{"rope_theta": 10000.0, "parallel_block": false, "decay_fraction": 1.0, "max_seq_len": 1024}
Each number is 500 + 40 x the weight over the matrix's rms, rounded and kept within 0 to 999. Layers, rows and columns count from 0. Numbers have three digits each.

# up: layer 12 MLP up, 512x192, rms 0.0578, rows 41-86, columns 96-191
# down: layer 12 MLP down (transposed), 512x192, rms 0.0581, rows 41-86, columns 96-191
# gate: layer 12 MLP gate, 512x192, rms 0.0581, rows 42-87, columns 96-191
up41:500486493501480542563422534499474499581466520517449532521528482538463477579489483494510588485437498531475469474470495579469444415450473427462577516513576524432556426507478520592525508527463490517502523509503494479544463451493523479472525478560540474477514462490546532449466462567518474563
down41:521527546514520473534465601463389477488584498551491440564469504525495522596474455551582488515488584521428582520564496502465509509484484548487535414518556521531503505524503537495510501441412509541512436587533531542520510563438542439455541474508528490525444442524549547446532549507549454557
gate42:527455483514480450485525410542499438470528381471457542569502458513513518448542503511480490517523486578510560526529501488475456507596467458520499458444499431571498525552495529473548541469514472476503486481474478533572450494491495475520510506486498485568452552526467560529505442484417500456
up42:474554469523519479533479524477482421515479509457494520449536524539579509540484486546545477556432527526487503527538488446501479465504482489464481449487452501475540542536505510560450490472533494488424458465509459478479542456502481468455546401466484506442529597466499520552578517480517504478
down42:476517521540494542550501558478475508512482539443485491473475478513507518510509529514437498509527476461525547419465530459512518513516474509453447504545537513474476479504496462456428425534452449535512578518524524462495472515475455535529525490522570456527564459551448418454457490471545514503
gate43:549508450480452489524489522527494506502445456598546498531514459503492540488433467489452519450497471550437564482524523459539483515492499576565561440525490520520444513473447488587485489555503568521531496557469447511378475580556473404439514463502580583464555532510477457440532566521437444447
up43:546462592475484532526415525446398546488502528461556463505520468574482518510500534486548528503578490523434511494505548468457487483480426535593540452495455536481459468427455420515503490482553512480468523462511574518531490528485520498557463553453516549511434529527566470435494482444534511492
down43:540491480522542452445508511446556618539489531533445480540483521515491441456457499506434473542566510533503486431479445550490504477561494558504551516562559480471482515531498462502505505536429591517507522506517493476531493486493471481438478520501490526461499547481522528434569529473541517492
gate44:526478487569482483468551547523444541517553500473460476453567493563497513569516462445449538525493486515486391508588485530560395441499517416521476461481441512529476486466436504567494474487525436549485435449495510548468505488446465545508562488575530518488476517450433541526481479508425546492
up44:445452465494543481513514417492437596506542517536479506529508468529495624520485525450543537570464475433516494488473535489514492471521516516484524465434496512507506489509541602515461362466489542463521551531520551586483516557437484473517528470444469460545460516465504531536486524539508495465
down44:477560488485488531598512517471515468504470424492536538466436522504512490456505537538550469424467505527538492533504555493547462548478485448464526527572438537530488506502518519500552495600508449507539506535466503490462500478520491466512496455463480585581539517496502507522472449486576468553
gate45:494468494546496455492460465540494499402533459552549476542425573509544568493509500517443553523444551500493481542485506494472467495478555484541489430470492469519499488539515548502498572514523493450476514505545512528429483531500562509574513539456512500522569505492535574498455528465510530529
up45:500545510485545461480510470582441530571461514515447453549547472504491524502544508520497529567466450514517577546521502570451433460517500577518530513484463542506473458511546434528498492504577508516529490512542489536533512477517509474500453467513494476485467453509437489540507559462496515534
down45:467427582486528449459484542532477458511537508445463431499394478577539498458506522515451473490482488470531535530527492523541478454507460429494489518510472523534523459544498545426480502519492464493452533493480520525457545501533465523474423455520488500469510543526496537413442547501546486505
gate46:473537505527504501418522521542515534532468491523523518518556434458430526508516501511479593505541551515505498543520477545483430518586564512483502487426483458502464474491545507489542473511544525435503496541530480458462452474414497486580501502534520519535505552431521466518504460517459464500
up46:502462465549503523437517499501500453544547507531493527499499470512533516441465498564519544426486517477564511523562497531560526542523424511500576511469505492492495506519507457471568541484513530556444478458546443452435517511518494438482512482488517581507500551454539506499452520520524509547
down46:502527515503463514541507506497509469471513477484576480510482550414475502477479568544425502492496498551482535514493450452559464481471485555500443498560542519543477457483497504546563529513486489501467450496501484492480586556552482538523550445483477464402511423441500527535500509446430539515
gate47:572462519472517482450461466527498561578504498561502497496475491524515537460530468513462511479413516471548520489531505520448491480526541494539502454500430497477446530521478419511542561519469485458513468503482473462473483507469490506469559517554557438498526603498518463464461482524459501532
up47:521470512527446423473477488501513560564485511446536537545482491549488457498413545502564507560530468546418505537518472525443568482494537503547501547508493529499485462483535531457442451473500516517534443445460561490493501498504533562534521442457522510460484487457544475499465506454500485505
down47:455414588488472455493525516532527491466520522521531441507530478489511484529560532419510432501507453494467538472561443516492472519513462508543510472482492461554410500492564501525508513547538516565487516560504523473448519488498512494565447561516540460543458423508479508501454451464563443450
gate48:478452477503561476477497482500484501480546482589485502504473470538485483476553405519503471446511525497465537479495469488480475510444507484554582437549465466483477548463480541600489467445513519593525507499532478472500501516427564476505531468500478511470474500593508545484457474499543469481
up48:501518495504485608441538490457500492474408466499541482448421540524463482517492468473532533500504461512509560482543533487498535535556554497533556523452496461522421516536491497472506426472471459532504523487545484584467524518541430505495441490520520491454446528486553500552468545513552486530
down48:509503497507408480468537517453544528500457602566480556500536440427394447492498483485457498462557473539492444515428565496438525486525540518480521484530521484523550541484509547499500527544455596525507463500524488514491461498511508476545491497502446522489506418456490484528504477564534482546
gate49:514469512547489466455444464498519445552492509523502487493504519498400499514487498468475474510641478486467509532461545450571470510564570490480490469393473535495499486500452473517492535565428436478548483540502504482508521502452511513514497459513466532483557468487482498518568494497525460495
up49:484482563489492463559532522490451512431554555464515411508510474500494541527591580553526510508548582497476462488517470521426503480484436569504470462474522515506543460496546525522517487497546480441475492503556397463536459523462529490562533528496491494421484519481501542504462527528496481501
down49:501508575569437523460455474486521453454474493478527454482500473463521487493533521509489513537546585521497512491423531529474498453519455529468429487564439533478478512546525415469446550500501565479523484489546516540513582505479501440549553553484489498441517502495525484527482420502557483448
gate50:504514497469524543448542546465492495481415440525413468476437443579432485490464481496477512554554476500511521495437475456508431442547503512498470450485499512587509487482516469508479488483565538578547431515467473460433560460457524560509546437502450436450453516541491501514508445462494479451
up50:492515553544498575563453567514547578596486438496502511517464509544529431487519506512461500496549559502453534638511509493546442459418514467473519537486506536501525444539447488494529487483489473491503564572554497472502509483513545563484492583503450507454498443483451471482491514457547476459
down50:486444518464471482446517461510547418535518516465564531593451486476574592500459396477532448530501466478496497496491539515452512481470497494491523530536497516509469515572483482553507478482533454484490452502509504482480499528464526488513500562499523544537430510523501473538497455567514525609
gate51:533516522509464457495475413532457544513511444524477495538491608503540548545509497534511454518500525500522571559487451544483403477511531540468487536486556409507496449511484558463502541475472530529480544426471387501519520503469509457508543470441479468472495487516445529585544460488440512500
up51:526427528486464476496518498491514502559537533489496464451563498457522517479475478463528470595562490493499533488513443480484449503448524485629514488540490502497452555460524425496485539525492484537449465498524546553483473523476588542436444484484545530533418510469508514486421528515436517527
down51:510473441449506571508483474556529497506519523493538466497525560494513549470509559506556512511498510556582497428506581519580460429527455585451483471550532483435445420443470437452471537466483470455447495507477543516541479495554526440513452499502539461535484433446514475496497496461507498459
gate52:493507501487600481560511511543475509506557513468535567539500473514549525485468537495532529544480465471503508435486473532512544526538413457501526554534496467593481490500488578505447573461568518532469532444562496502441486518459450567530525490470499508529469472537582564549548502469485437499
up52:494524422415528471464518488520528496505502471500493510519533470513446529419502533513543488510485492504529513454513566516521510497520471510474569461541510485492439521416452450502470543486525467508493489570471494532558449439425511552460490530438504551472515531602574509476403537538493573528
down52:437436388561514535452431478498541469436524566492524479516465515475570468522488493578473493544494559484504505556508504475475569549438514568546498463461460480482514518509486503592486510410480581476547575538524501476496541491518522484513533538516506495554544470526459557454522531527503492495
gate53:491462518486570464443560557520463514497467468577531473497457464579450550457454517487481498515523492483548520481562507470476416521454432532455505494442435587611506482485551475469523510498554430518459492492471459520480463390476478501501486482541567486506475553551461438552564434517497491511
up53:415503525563491445526468470384522483511510518493533460507549495570494481452553439494579513561467446551515459403549479461488521507506462503504501529542502426494425508538494493468449479499512471458519401464521571507571440516519524490519504468537488538530512559499490448555492547498524444588
down53:520516543495503528512447476560504548471496526472597540574525547451505505501522487567450521502524524488562576516482511540408510458495470470448474432512451461430447475500538523497490479505567486531541496508539488500473549506487409467508526460499464534561497492526523489464436493537532499584
gate54:435567510436515453547496562528478446523422540526416483541542447514490553558513545485526432490462539469491471422563492441603602449499490497530520468456481462482439499506498470564524489530440469431491524477459486515494447491526534408479496485482482484521437452508466536527506559488534503451
up54:515541509513463469544452455472403499522464445466548516487485495507528436476457556440489474454540489477550461463458490525475424526515508539458518530547440500498472486426542533480517473498482498505508511444532533443507483555478481500487538577555493566530537520554545497503429429477546482468
down54:561478466502556531431469474512363484485468471484518476447590498514514507432479476507525448472456423486454494518438468484522543560467484548535535535535550495427473483529489458517504524473502543519460563492508497493503451427491499487511524539555526516549518544481557462508511526576486493482
gate55:453549417454525560498480509554478498498512465492487567504444547498509549519514467528396525537479520467510483489495526511539463496477490475499470465525550479485459475549529469520501532434548488475502544498489541454486497551463515514461474515418472475514535501547504482515438518541470494418
up55:540524576485460513522482489496524452487483520542532520513519435431462556490501505524558459455466522491511471574500506516458524491476429529506552543512559513518499499441517495524604462534509512566545592529430490480523472441462505511514445533475492477525461483506504543514513425392537562545
down55:439492644544510495478516481526466588518539488534470481489501547523516455515484484476475508500451315501563487487556386515530407486473539498545498451482564468532478522469480539559523539587540495489462504463530553452472514570486518516509580544454401554461552481531480490505490508534525480510
gate56:426444512445506495470544494472464461573497538474548600575470463501505524487436489450536485505508461452487518532526423494515532555464479497521555450509468434430488487480485567511404496490511541493527446452440517530439502527405535540508458453560519459554447481498518553541535531486476531542
up56:451502521475533513522513426566493519483422569523540532523520451515412516518507491523459496503505493558531505504502489478532508498550509511482578415455456510473476477501473445562452447446465545518457466502442472528473511496544470491434499481485579475557433556488504462585544456540466529498
down56:387515573516477479513571555605538477519500496481485469459478498456446518577537450557491576546487490550438480571492487431537537504592463475501436503499433569495462445547539460482490595504509521534494513539516510534515497570474484531530498508488521500447514581507493468516481410609498449502
gate57:567572563475483492497550504514516443488523461535475528582546560477518507444408590520515451488519462492455535607511456520488473531448501544467581506450457519501556505484483510475480496534541486442511458567497458476498570558516569442537471466414464505507498499535469553547510506541506449533
up57:451496537534491483524503562547445549520564468523560484518457493578415467492531494455455594521535464519539507536475564426491521459549461516499512557496482510516480507512483551495584537499551472526422430570508472451455458537508516461496529458449551464550523571494514478530503458479525470421
down57:522518430459546523565592468479509563476493490519547554500536459515592488492446514548478455441534425447470414557541516579531474520425500589486490515525539551506489500508505518466460524517501592494416545502520488538514514543490504499575453612501477497492527533479456498509479498506467491498
gate58:526478537457507580496544495498501517538510522515471467508543516468555549498475549494504540474515515519547549461397434506525567483517520456430573474482405377502611523503502446461498533534520450544452527515551508539535461457509515487481562488551521422538461471522499502567515503494562511514
up58:492459512492602555505527493505518541433550518464529499504522478470482506440580539441507400485459522580448530523508525534440474497491458445443488504549475444530541468484456548569464518481448500446512521485502493546478505473445531470415561547518456443503451491535493559487540480528551567469
down58:515510486510492438489582450507444511525501480528500490525435544583505537555467493481524500456452508488505435524503536500578446457647496519515568481529561483455444428556521500476525469547430466511445582464521489468539544487457457482503489580439527482527573476507431480584474509488477454500
gate59:411510507428465500417538554536520511467493477533533529549487457521530482424445495458439449414515517520557501505523391543519481484460482498484434396509450475548484590496541522478499490561558505546523473533530447482492467501535504559568525557517537509486502566553483478484495597482575535493
up59:455580537421483562550510480506471532495545386456489496441519555491545521448502517569586498500549586514545559507402464578565523453486541491493537550470437488424512478469500472580462465484521454512431511488514452480476480503529524546462453532513401531362449477510488556507389463533540518497
down59:566528482626403541465469551502511499496445486559495524505486468504480509496476532471483488564486428488485448541488436574520410521506501517619488519490455527462567516430438497540514462499487505486459483521552415565477479555469497466463491506586448444464553569584498461550512488556508522474
gate60:589529552557490518507535497541459539514488505512538490522470501525521459484481535471470434484494500505483485509505462533498435496490520551481473558467499482511487475447541539448493463493507508479408489493515484546473524453489470536564460532563512427481520459528542422503529504457504491412
up60:527477478531505519515504448491498468493504470511478505540551548514460473389470498456532431476512499482520553467603547534514463535527395534426496568492489479542515450485493539537471513525505566508485485510504499481446468475476523437436534494518502464526420500529518509557510495444570530462
down60:535458529503512528547534592474477459453464434438446488575520438471565520513518566534522447525462474454470479530429492448452452512511530509517521522499562476452518482524598466490530514466541497536489551520433490476452536437470510484547546577528482523498497528509483530477515586471504544543
gate61:497516456484473481488475532523403448506512482550512446534470528532556473471495542484504521468489491470519538488513534504511593531516522526470559488468475486456462517514466536490440479520472491506542470523488438511521499499530465485529545500446643460507547512479507497504541488448518505495
up61:518453490465504541532514536465511520421447454524503577539467495503539491410476537583511415575512514513449505483467501540567556535503515506524419477491465483495541475414413561475507462501513434493539490578447550515510499481453534490543469545499524508432501438518526477485494471468558502499
down61:463480438504470462587488534541539541586515512520450497432484489511507445547585444484526621498536502536489522506512475526439535552487455486496489588550495424470507458578498452579484466566494519460443448476476543450456505501494528475515516442481527515437530504420509529488493506401520522511
gate62:443464511501479582443448443485498495494499490536552506551506515476545497529540494498431467478456469473497534558463567499546432537508517485425513449541497507541457482520457474498529515534508519453450500425515515469485527590428509523545558465484440482487513486492544477488505549578503508494
up62:553391490503480474519495482548435467477522541531491533450431478556493509476468487439498552509465507554429512425511457465540553461520494512521495494471428466555564520455515566574533322538524531443502483460479477451507465504528525496516562536530455494458499532498540466497524453579497488554
down62:533399505559558549385504469579480453534525465558515495494534497476438499531521457453473479444471517484553479520511413495475456462490504441498488503474492521550501549510531471512482547465580528464489525553465452462540534459471490476572532488514475470515469475498454532557538517433488535474
gate63:517501447504550508481503481501504498478521563514515519523474519511508524476442562542546527477495481524528544528506483484521510555429498523522516472498511430458478545464477451472495508526466498484495466577428427419536466461518506453530512521510515462561473523573470522496496523543472511457
up63:497478531509536410471457477535420521492568544544491442607483504503557438401542460498499458464512486471505534513525492542518467452510507532458484557547513521491496571407523507473468465486494538427472539502504432445503511527474497498446558510488503567469459441550465520468439436454481395485
down63:463474507528552523504491470496474485558531454501529501504468462452501510535539486531518451503470460491512462501512559402509549472522490406493486516447424421511480559548501535494482489558502524477544549492482541463436508567487499517528500491464484467505498553577576505564493528514493547510
gate64:577522429400543468472521509517498492411448468495521506494529457498488526500484469504439475553415476507487510462511489485483522559535471465513428536487546456480513581452535493532469427484505523534518482535571501442479473504500560531464473521465399508465542532437509521513521510491408529448
up64:507575457406504475497497474476515516463442465454472494455477515491474489536518484470521476489481511485472515578519529546522517501550492477575515440517512463521629462477461487482513425530475563529529554583517461521498489463512507542566477503467487522434568502539453497544530529466453531528
down64:556546494497530489579481592472579520487489514501473469416511509505535453515519525541518462482475451534444491453543498487417501465505485482565486523444491498471500522449523485472475489542513509511438466490528470495523508487473467507537476535452441522501529472470442519506570504510510544551
gate65:463491482413519513518426567552521503432464496481487539442506474464571512465531502474449495487521475469428525539447451406492455492474402505506533507544431522501482534441493551459488495537492466513422501401580481516479400495520552504543545492503555536524547567530578499399578490450562485503
up65:510529527476554462520502544472460495591475469496520536516596529526451551484484529505548521448419497605470562504469475518493549479455561443548491462506512504502541523512509477468579514474483436573457573448554453509527511402512443498505478489495532536492490537494520493516452454559430529534
down65:461515513535493532481436420583504476459516545500484444465498569566476488542497537565453556510531455482533552509434453464523460489451478620529518493564479501483503540493527521535487507616513486530483425495457541492467500554510516590567467470480486514504539509523480519507539474520505426507
gate66:535453615514424489502492447488452476414536464532462576514561529479478545446547469566483484487536439595536591528460433499529527546516445457506524541586405501500544557429468461523477499486472445478474504451532536548467505556494473512511398575481407507524584525459593512530514508540495504558
up66:482509520527451451456529491571475520508504463511562481506414547497485524493503488570433499511604514578494522489486505526521529462555564579520522493522415402482463562525529501540528487491512509551478478551534486507472566461570458400516484446593468502455537556534510523525509438570547451550
down66:533475504531450531518532486518483567487551411537516477489495461514551466412508532491495508476492564488480463526524518484483483505491477537487441455531461521538558513553458510484483506452434469448483495491463489403524491499498431511514464524510480548530587452492582516440564529498543490486
gate67:515491498508472556522498595528516533525586564545512468466509571449516558469480564570475469543538519476486492526467471487501528465500632526395440557475482534467476540510495468481558532550469488469424528525562480580452526523549521513506477489478427503455489476468436508549599587479489509509
up67:496483429428502469518535539545496521406562459411557490456528510480502483521491476578494455539502378486469510489440499495474441542536573478526437519448472526436476510469508453508589429578546526508453500525472481491510498518513502499407525474447459495552469491491485515509436526559500499567
down67:504445469501516471510453478507496470496563543451454432510507549530480496484476472554477518468535496492452513451497565488531519518489509454467477435474475514523512466530576470496470579460507507503456515446489482514437562511479502500571465552451571510522538522444533431515570516450472549464
gate68:459532415576509455562519433508564592507533435505524554456523438553503489459522491487431483480549446443503459531461485451547482594483500532472534490472522445469539458462456465562485522462519540513500492448475490622512496485420471519496481498599462594505530478513485480528544488508499488473
up68:509535499490501534504564492486522498516546504537492528491515609565572508481513446476500511472488485534458515483543550556516571529547505491460529538566483478454456469469448493493481525513467484478556497529445539508454477509479549404507504549499464533400478438492567514506512508437538566476
down68:462571454486428526525493472493465474496519576473498543533454477478499501536593524522526509491468472537471513533474456458504480476487553467526553522472560464499527534474457443492497492529494523487459543440537479441482522467470454556535553491466486503529613509551488473445491541530390472461
gate69:525486523625583480523483468559519415495478498579463490523479590451472521532500511551474501481511443401546513565499527449571472515509432527466490374501527536503472562496544561475441534508545496561512471547484527433475541494474484489522541546533492473506539476424501489506515454520487518512
up69:528534486527417542433505544424532512480544481491527505473475500490533488531440463557468438439491440478544528456521473527484490540514535546556415486513498431458515524555464472491485552468454565460510477484511545432454508418585478460524473557483514484517517502601509464508493481438507563546
down69:495501544535507515547491413521541509561476579494523525539446524513478485513516493485499482485538481451550496498460475462559529519453481517470498487524544468503526464452488501436598481475465421545548495490423445427490528480464449477497512558518487546510511479530543479430442443488545452476
gate70:531440542523477512452547469536468467509517485470447516544503406464498525398515464560479511425495478521494461438486469523487513470516480477504491515462491482520545436411595521521587498481505511519467509559526554535495523450505501482570546444460524499474555467512494499566462522540524462516
up70:498529473455500500470492459580449511483523520566495464507489550480562453553501501500494491495521513458549500481430516485444478454472528497458509483476488550440517560486502557495439468481537555566489503519569498453465492509515492449571541520458436502519572517544504525562579540555472536484
down70:450460545511531501435491481537502454476563514484553593513518521436482463528436486541468546504529551491485514553504583493498538463448460502516479472502482546408537533480509497493472470504448455489491528494488577481501544512428568492503508494492571455544495412449611530512467458516456474548
gate71:484472522503501435451532589458554486496521473537457552499528567511496462582559576590472481453528500485452495453517465518452480526455517504559498476590537470490489553502476474490511502599510459544508577508469459447484577528453521502479557446547463483426568480503510579536526558535499493467
up71:556421448525491543516487574492573523547539535521472469514518515514545496494505539503482486511478521522443557484514534448456571506508505493512484547450538527535561514469591579469470507498484504460470423633524524483519512456517525449602494456542604471538485523528480524502494459442530467512
down71:574520490488492476526468494495505493496508498480475559530479473470514503483481496540501541570512464478446557490476475582425509466455502541498513404448507452475468507549489521487449449528482542462444514494503504507475510503447510559540487512583465441409519501473483594542427468430495495510
gate72:403597463567436493450519498477540536502390588496456509466504541537519484469484518485492472520479468577513443458514467474494504483458433541483561427523515525495523486532463509495499512451510462529512503494493468414495521491506561579627539516484453447425525473436470552479571495460463577429
up72:485550555454442527491495537495415508573490515477485491462582480530542500491480587550424533503515542518469535502522546545500552513487500468527491437509445473542552579531459514494514462571552516449561464447491529511555488507537519474477489483461451482474505518532447501519524543486552503453
down72:596549418450519560409469428491545448499473538431481523557546522483551537417455526525486499474549485553445449490522444544447524474509496580507491525526497586491562515548598576478480572492499478535498484455438457463491475433479461521513466546447456401527526516429511538505480475468545480471
gate73:510573462536552487491579558510527384465445522465527539543453517559477472533568472507488485472470555502521536509477423507533457494510507466548548471449539546559497529533460493536483493534531479470501545508507522500576442489530489573493558506491493594461547554494489584430495514509513539470
up73:510461545455530525478495504432549533572504545568481492548475528504561563496471514479533424506432501477459559486525530460419523497455533481553561540489537494496518487499501563546514480426537497594497449533543493446473457482481463434461482561406562550483549550508525501532473541489525536585
down73:465477670458456485536515516547607489503396470447471576462491550537489490514506521543561436465464409466538453450443495487504513533549476473484516514432515515496471497411522489522466562592476469520430517515481424467564522507559509466459541561511399498465439460455498557548484554514510555489
gate74:520472486513502492565519463483467514524516471554534480524551485528500544526522581472568542462542496505479419541513488478480500472433453474469493498463446457563558470549460537534490478530456514463534489508485515526401491510436454488551518518506467520429492474522462539433508500471474472480
up74:446511465430499526523481453533497525516531425489487542449525500513523501481550473467521405501408503458519487504552549515469558490446519486435468529543521444543466443487519490520496436544546538467513479454482441510532597541488527536501529534514515582544492487501516477543534513502458480411
down74:534423582519515474509429471484471550460467485434575498522542447535449490551516504524528492437538372458435536451469468481435479545450427523487471498470423457467507504463552466493520516509538481662473501552475472452501520408465512486544487508405477556479535512504472463514524510406478465437
gate75:512553471509598467509482542479465548469525495497460468472529537484488519515409466485483562530502476471485458505452519507443460450532542525455509479538543461422528556488591501585472471469511493509465494492547456550458438478496522494572526460496446504539475526630521598611566474569458462526
up75:531577542567460533511487506516497488510437585511580502416489478531495484445488461508499513500475499534579521519479567549480469500538535559539444557526493513460535480551512519507506520455503465516488531470444502535472443573537472619496497484481431427485558531501432450505519525515552513474
down75:496475428427473534500500506483567509493451491487498565525528558567504552490557520535511511461510593482513506435547574486561490548466413387489475527500490495489564416416457462437501416578519516494484473537478472461555519395445479465457545452484523526536511519480550517543532496524507539528
gate76:493468488454463503466553506525461491550542464538474537557424520448490528479502525436549461510431467549570445500505464487557503512455518517459520555484500536558478554471483448471529451522553502487494472515505497543468484591478408527475557567544491539469524554533548497531526512502525449536
up76:507507500493449530442547537466532456466512469560547511482492529350538515484533489620554422520504516416520501478459461461503482555583491469486504539475491542494535445516487451527571519499489566493479486443514558511575505528525502431476516523488475507500442473538436542426463488481493436528
down76:481466498567423495533518493472563547499509434519500487488497555514497529483577491469549552521503484494537490461528498590516573473516524435515429437501573426504487436530481408514458496506460502498576523432526563525507481503500454464478522434535461490541465471472487490411506531491530493495
gate77:479498516488427524496463491514473507487528421511436525543488571484523498482555463482485500439510484514524491473447464459502520526480489515485482568459464502535475521502532482503481571497504516503531452485506528503575525507474555483548535522459501492514483530575565436536444575497543466522
up77:482520477484457469533550488492558479479477440577480485480497528531520559445460502456489512485518470482461508545557456487537464495545472484467507540423561506506530518523474538540509483512498515496590546529494518525511511435469560489525471541549501534464459526443411492459450524493488427463
down77:523520515562513504579495471541446542503417454507460521501464567510450477524451487503481467498528333467502482482494487541514508497466514543459483482470452486433527474496510482525500474495426531463409523472493392471530515490525443470575545484495486453562493522549501457566537517530463505529
gate78:526541503504567462524499531457470480498448508581511481515477451516505462553484424499537564499513446404526553458465545449537420551496448464552451440502488421605487487448485476448509574482514445446528509548554486457447426507523597513536477498482460431492444489495510558529476410569519609504
up78:530516510489502428448514476513522511556485489480487421496542457548473568467504556561495456457504454473561449482465495519547485489512576457474567642472505482400466582542499534479525551507439478433514504521533478524536571451499478461508511458508529558452506396503510481506495536516517503512
down78:457599501466502481502460470512527547475476569457575542556486535494533520498477544451490470526497530528529472401437465442490481443455485441473473504485465515503528489531525466548546425535504536588505555523499567528424460540430477465465572518456539498529469445469392485475568528491521501520
gate79:530484561583517448495552563485519471560477523537507492471477529554457484511492490481474543477509485461379493495529459496458467522503470475462515543541528545505504495510544487590456496506513479534564502432447491581526521492490514471557505440471457536448510567481489477493472420524535433520
up79:535501505490477495582442475496536492452442477410518486510493473519533545464530561483435480529560477515510532553502529503493535535546540494522447517456566491545487518514458484483498500510514535498528479412510493542458534475518498490543475563535463544464507505507367592460515561515511513587
down79:435513526468515513479560440419507478546457556459498505508503522480501525454527463468498568512533508496519463478479500485570492496484558525431476541472437520514443481530559501542471441473403503435466482545589502466534448515488416466513510457551506526502444498478467544519505448448483556505
gate80:536478513454526485434489587489497485488466429549545458599518537516579490482538503494498529447532455483458452584508455487508477459470527482447393615542509516491554497456561514486487558457479407483570545565508477494544482513498526473577603550580469534506468507539528549496529530468478536530
up80:486625492513479483577487562513550503516424448445434484459559508428585488512531498487413502450527522466519547511575494452529475493485399501479552534550447488456476470481516476499506461486587537513536483602521525538473439508518491525507467550535517484490523568408529494494532524489487513427
down80:531519448464510549430392572539469502571501487562513483513481417564501526507500453480540555431491539513542459473531473504512508499499573488465456465510512572609510480443495556490521567523536551487443510490477456510490522491516510502464445543481459510556496466449472491491549505469467495499
gate81:496472472539440537530456511455540452406504510468536529540501554470481540436542470445462498536524496555510474566503477468495430482542496505528540495550427512485546429567489466514563536548470506436540466504501514561545472534496532506536590555534587534442490455482450500511495598511435504522
up81:500389508501503541481466515496568519520529518487479504553496440447424504427503532409500436514469510486499511501553515480513471515548498487459488485451472568495501516518514515510534555462474534395560504464573442524499419462497557397451447445513522521451533507497538561505542487493455477509
down81:463554477457518520519506512478478525472487502531479519463566618511533477493480501529432534481563497495462423415516517454557519524502482580525505525527528497484489503483438485533510473494462465486375499526472500619513498508530483542462451518437528547533515442493550505561456533493449529583
gate82:517458546502563503523550487526572634497508437550476464470500537538468500520436507454442547447516500527562532557505518446483518586501473477557466573453520541439486544492499512571517503483461554464494564481423435492453494548508507496495520513503467485469479513445595509536518578467527469477
up82:511516477501442536454519466399476565447490516551483424526535490488473496493424482529446527520505518451566418522567542456473508500502452471447435466461553505529473543516478541533492360552483533527448464458472463495491500480542522452532478458500488476482501470420496574555458481514477538480
down82:479541565434467501476472453493428511514449445486542449441511500541482390527533549574475516473536519498501462441515439511599481497513438439486553480449533436530472468510455473492412496496579535552562521562528472546525498434524489517534532579501467499449515535525550474474533453544425479472
gate83:447507454507498534491457530492525536513504570606543526503523515501544502480444456399499477530487528549474499490498477443427482501568512531505508492524511486494500520518519512550483515464506548476459488457489477485489546566525405513450545538480440519509486511482452561434450521560470420423
up83:504489583531500509527533469463509519485550491542441515488427515471565500470441540481464483534546496474513505503429514412480479409563478518516479474419533569519525579467517492465539493489563456489472473527473526489456393499457596581517519491533454515556470490499512528509550519545502506539
down83:508466567487527478494520535515565551553506447502532456551448510562479520562503527503476536477505514508425455506475500538537506549434483543497468383491450455501558539488505532442460476559561486465488504490472550453555506466506480518493539492491547490444495443515397535550460498525548425473
gate84:479461569491449515489437499477414527514502525484577536474510482538479487511401444548448438561456460518523606517484451546478525424486552534533526514467486425533494620480533521543500564570523518552451436527492452476487547506456536478470490517481455510483413564492510491491504527530472578506
up84:558608467529512514522552448497515470529483528464420499519500443445456437455520500505494418508497522552525558502522520508477454451510468503421494485468599547537503531442484526528516561518474413465555568501413557454497515488502442492574570563540513534470578515433553493484493442487526420448
down84:507536585490547558468487532545461484529487550464406586501517472567517484515493510479501487467499553563450557522529579459503490550462567567543537516535526478468507462541479495495494423481504453562443478518456521417540475512490557428456516495612460516513466486512511388459483434468412488484
gate85:633459496493497476490473525564466493503510512550506540431462448469534616476511536543494562503511462518519548481559529492454486533528446503523466492494526495442459501502445469505514446473506514518504506512521495550412526431437507458453532501526470510521608517463571489457506417481484514506
up85:463542524476519500479477495380550466544517520509615473428450499467546474543509500459506445519490563494485475431550477495570426551447537518534503478464468523535474524473484495433467449499459459492483502551562521495578504514502520486515459518460543499523491539507490460505521504517487514513
down85:499473433534393460498529542499544567494538475477489480489561476516501500489506474470514490570519455546580479526536420403495541499520527464503447557521427508472452475509486481496517481498507522476506484571460365490497460493552518500458499463475557496461464500466468509480536469509431390463
gate86:543454468499449557522559488557483441475460451530522540453497497473484486517479492473445559544503478481479513465485414523510528533512527497458470513503475466480468533502486445569418482538561525445539519510523499467520521546529489487595502432436466536498518487547435530470461590425493523506
up86:515487507520414505537498503519523538470474471507482474454484454454529484501490504554489582480462496533506448529548513482533484444487488510548521448456477467504502493549546508479440576515457514518504458451524520550572477502560479533564469488518580550545567449482504555494470518433438486492
down86:420504456476526445571433522494538541463538514479548467510521461470510453427587518522458521467502437480508528521513410577485520632553482512514463525538530511482474489503488542394529458534449463561613472530468526520511536485523484513430491566562458531534510483515540445501502466556541454494
gate87:437491429538567454470494517557572482499486528558518524463556533528547569479533489562491483518549480467521535545484470460538414525490554464490496501519521494516487525567506497524495396457495492453450597500491466437439548515451496456424479465496467482536485513524469615547544479514488567430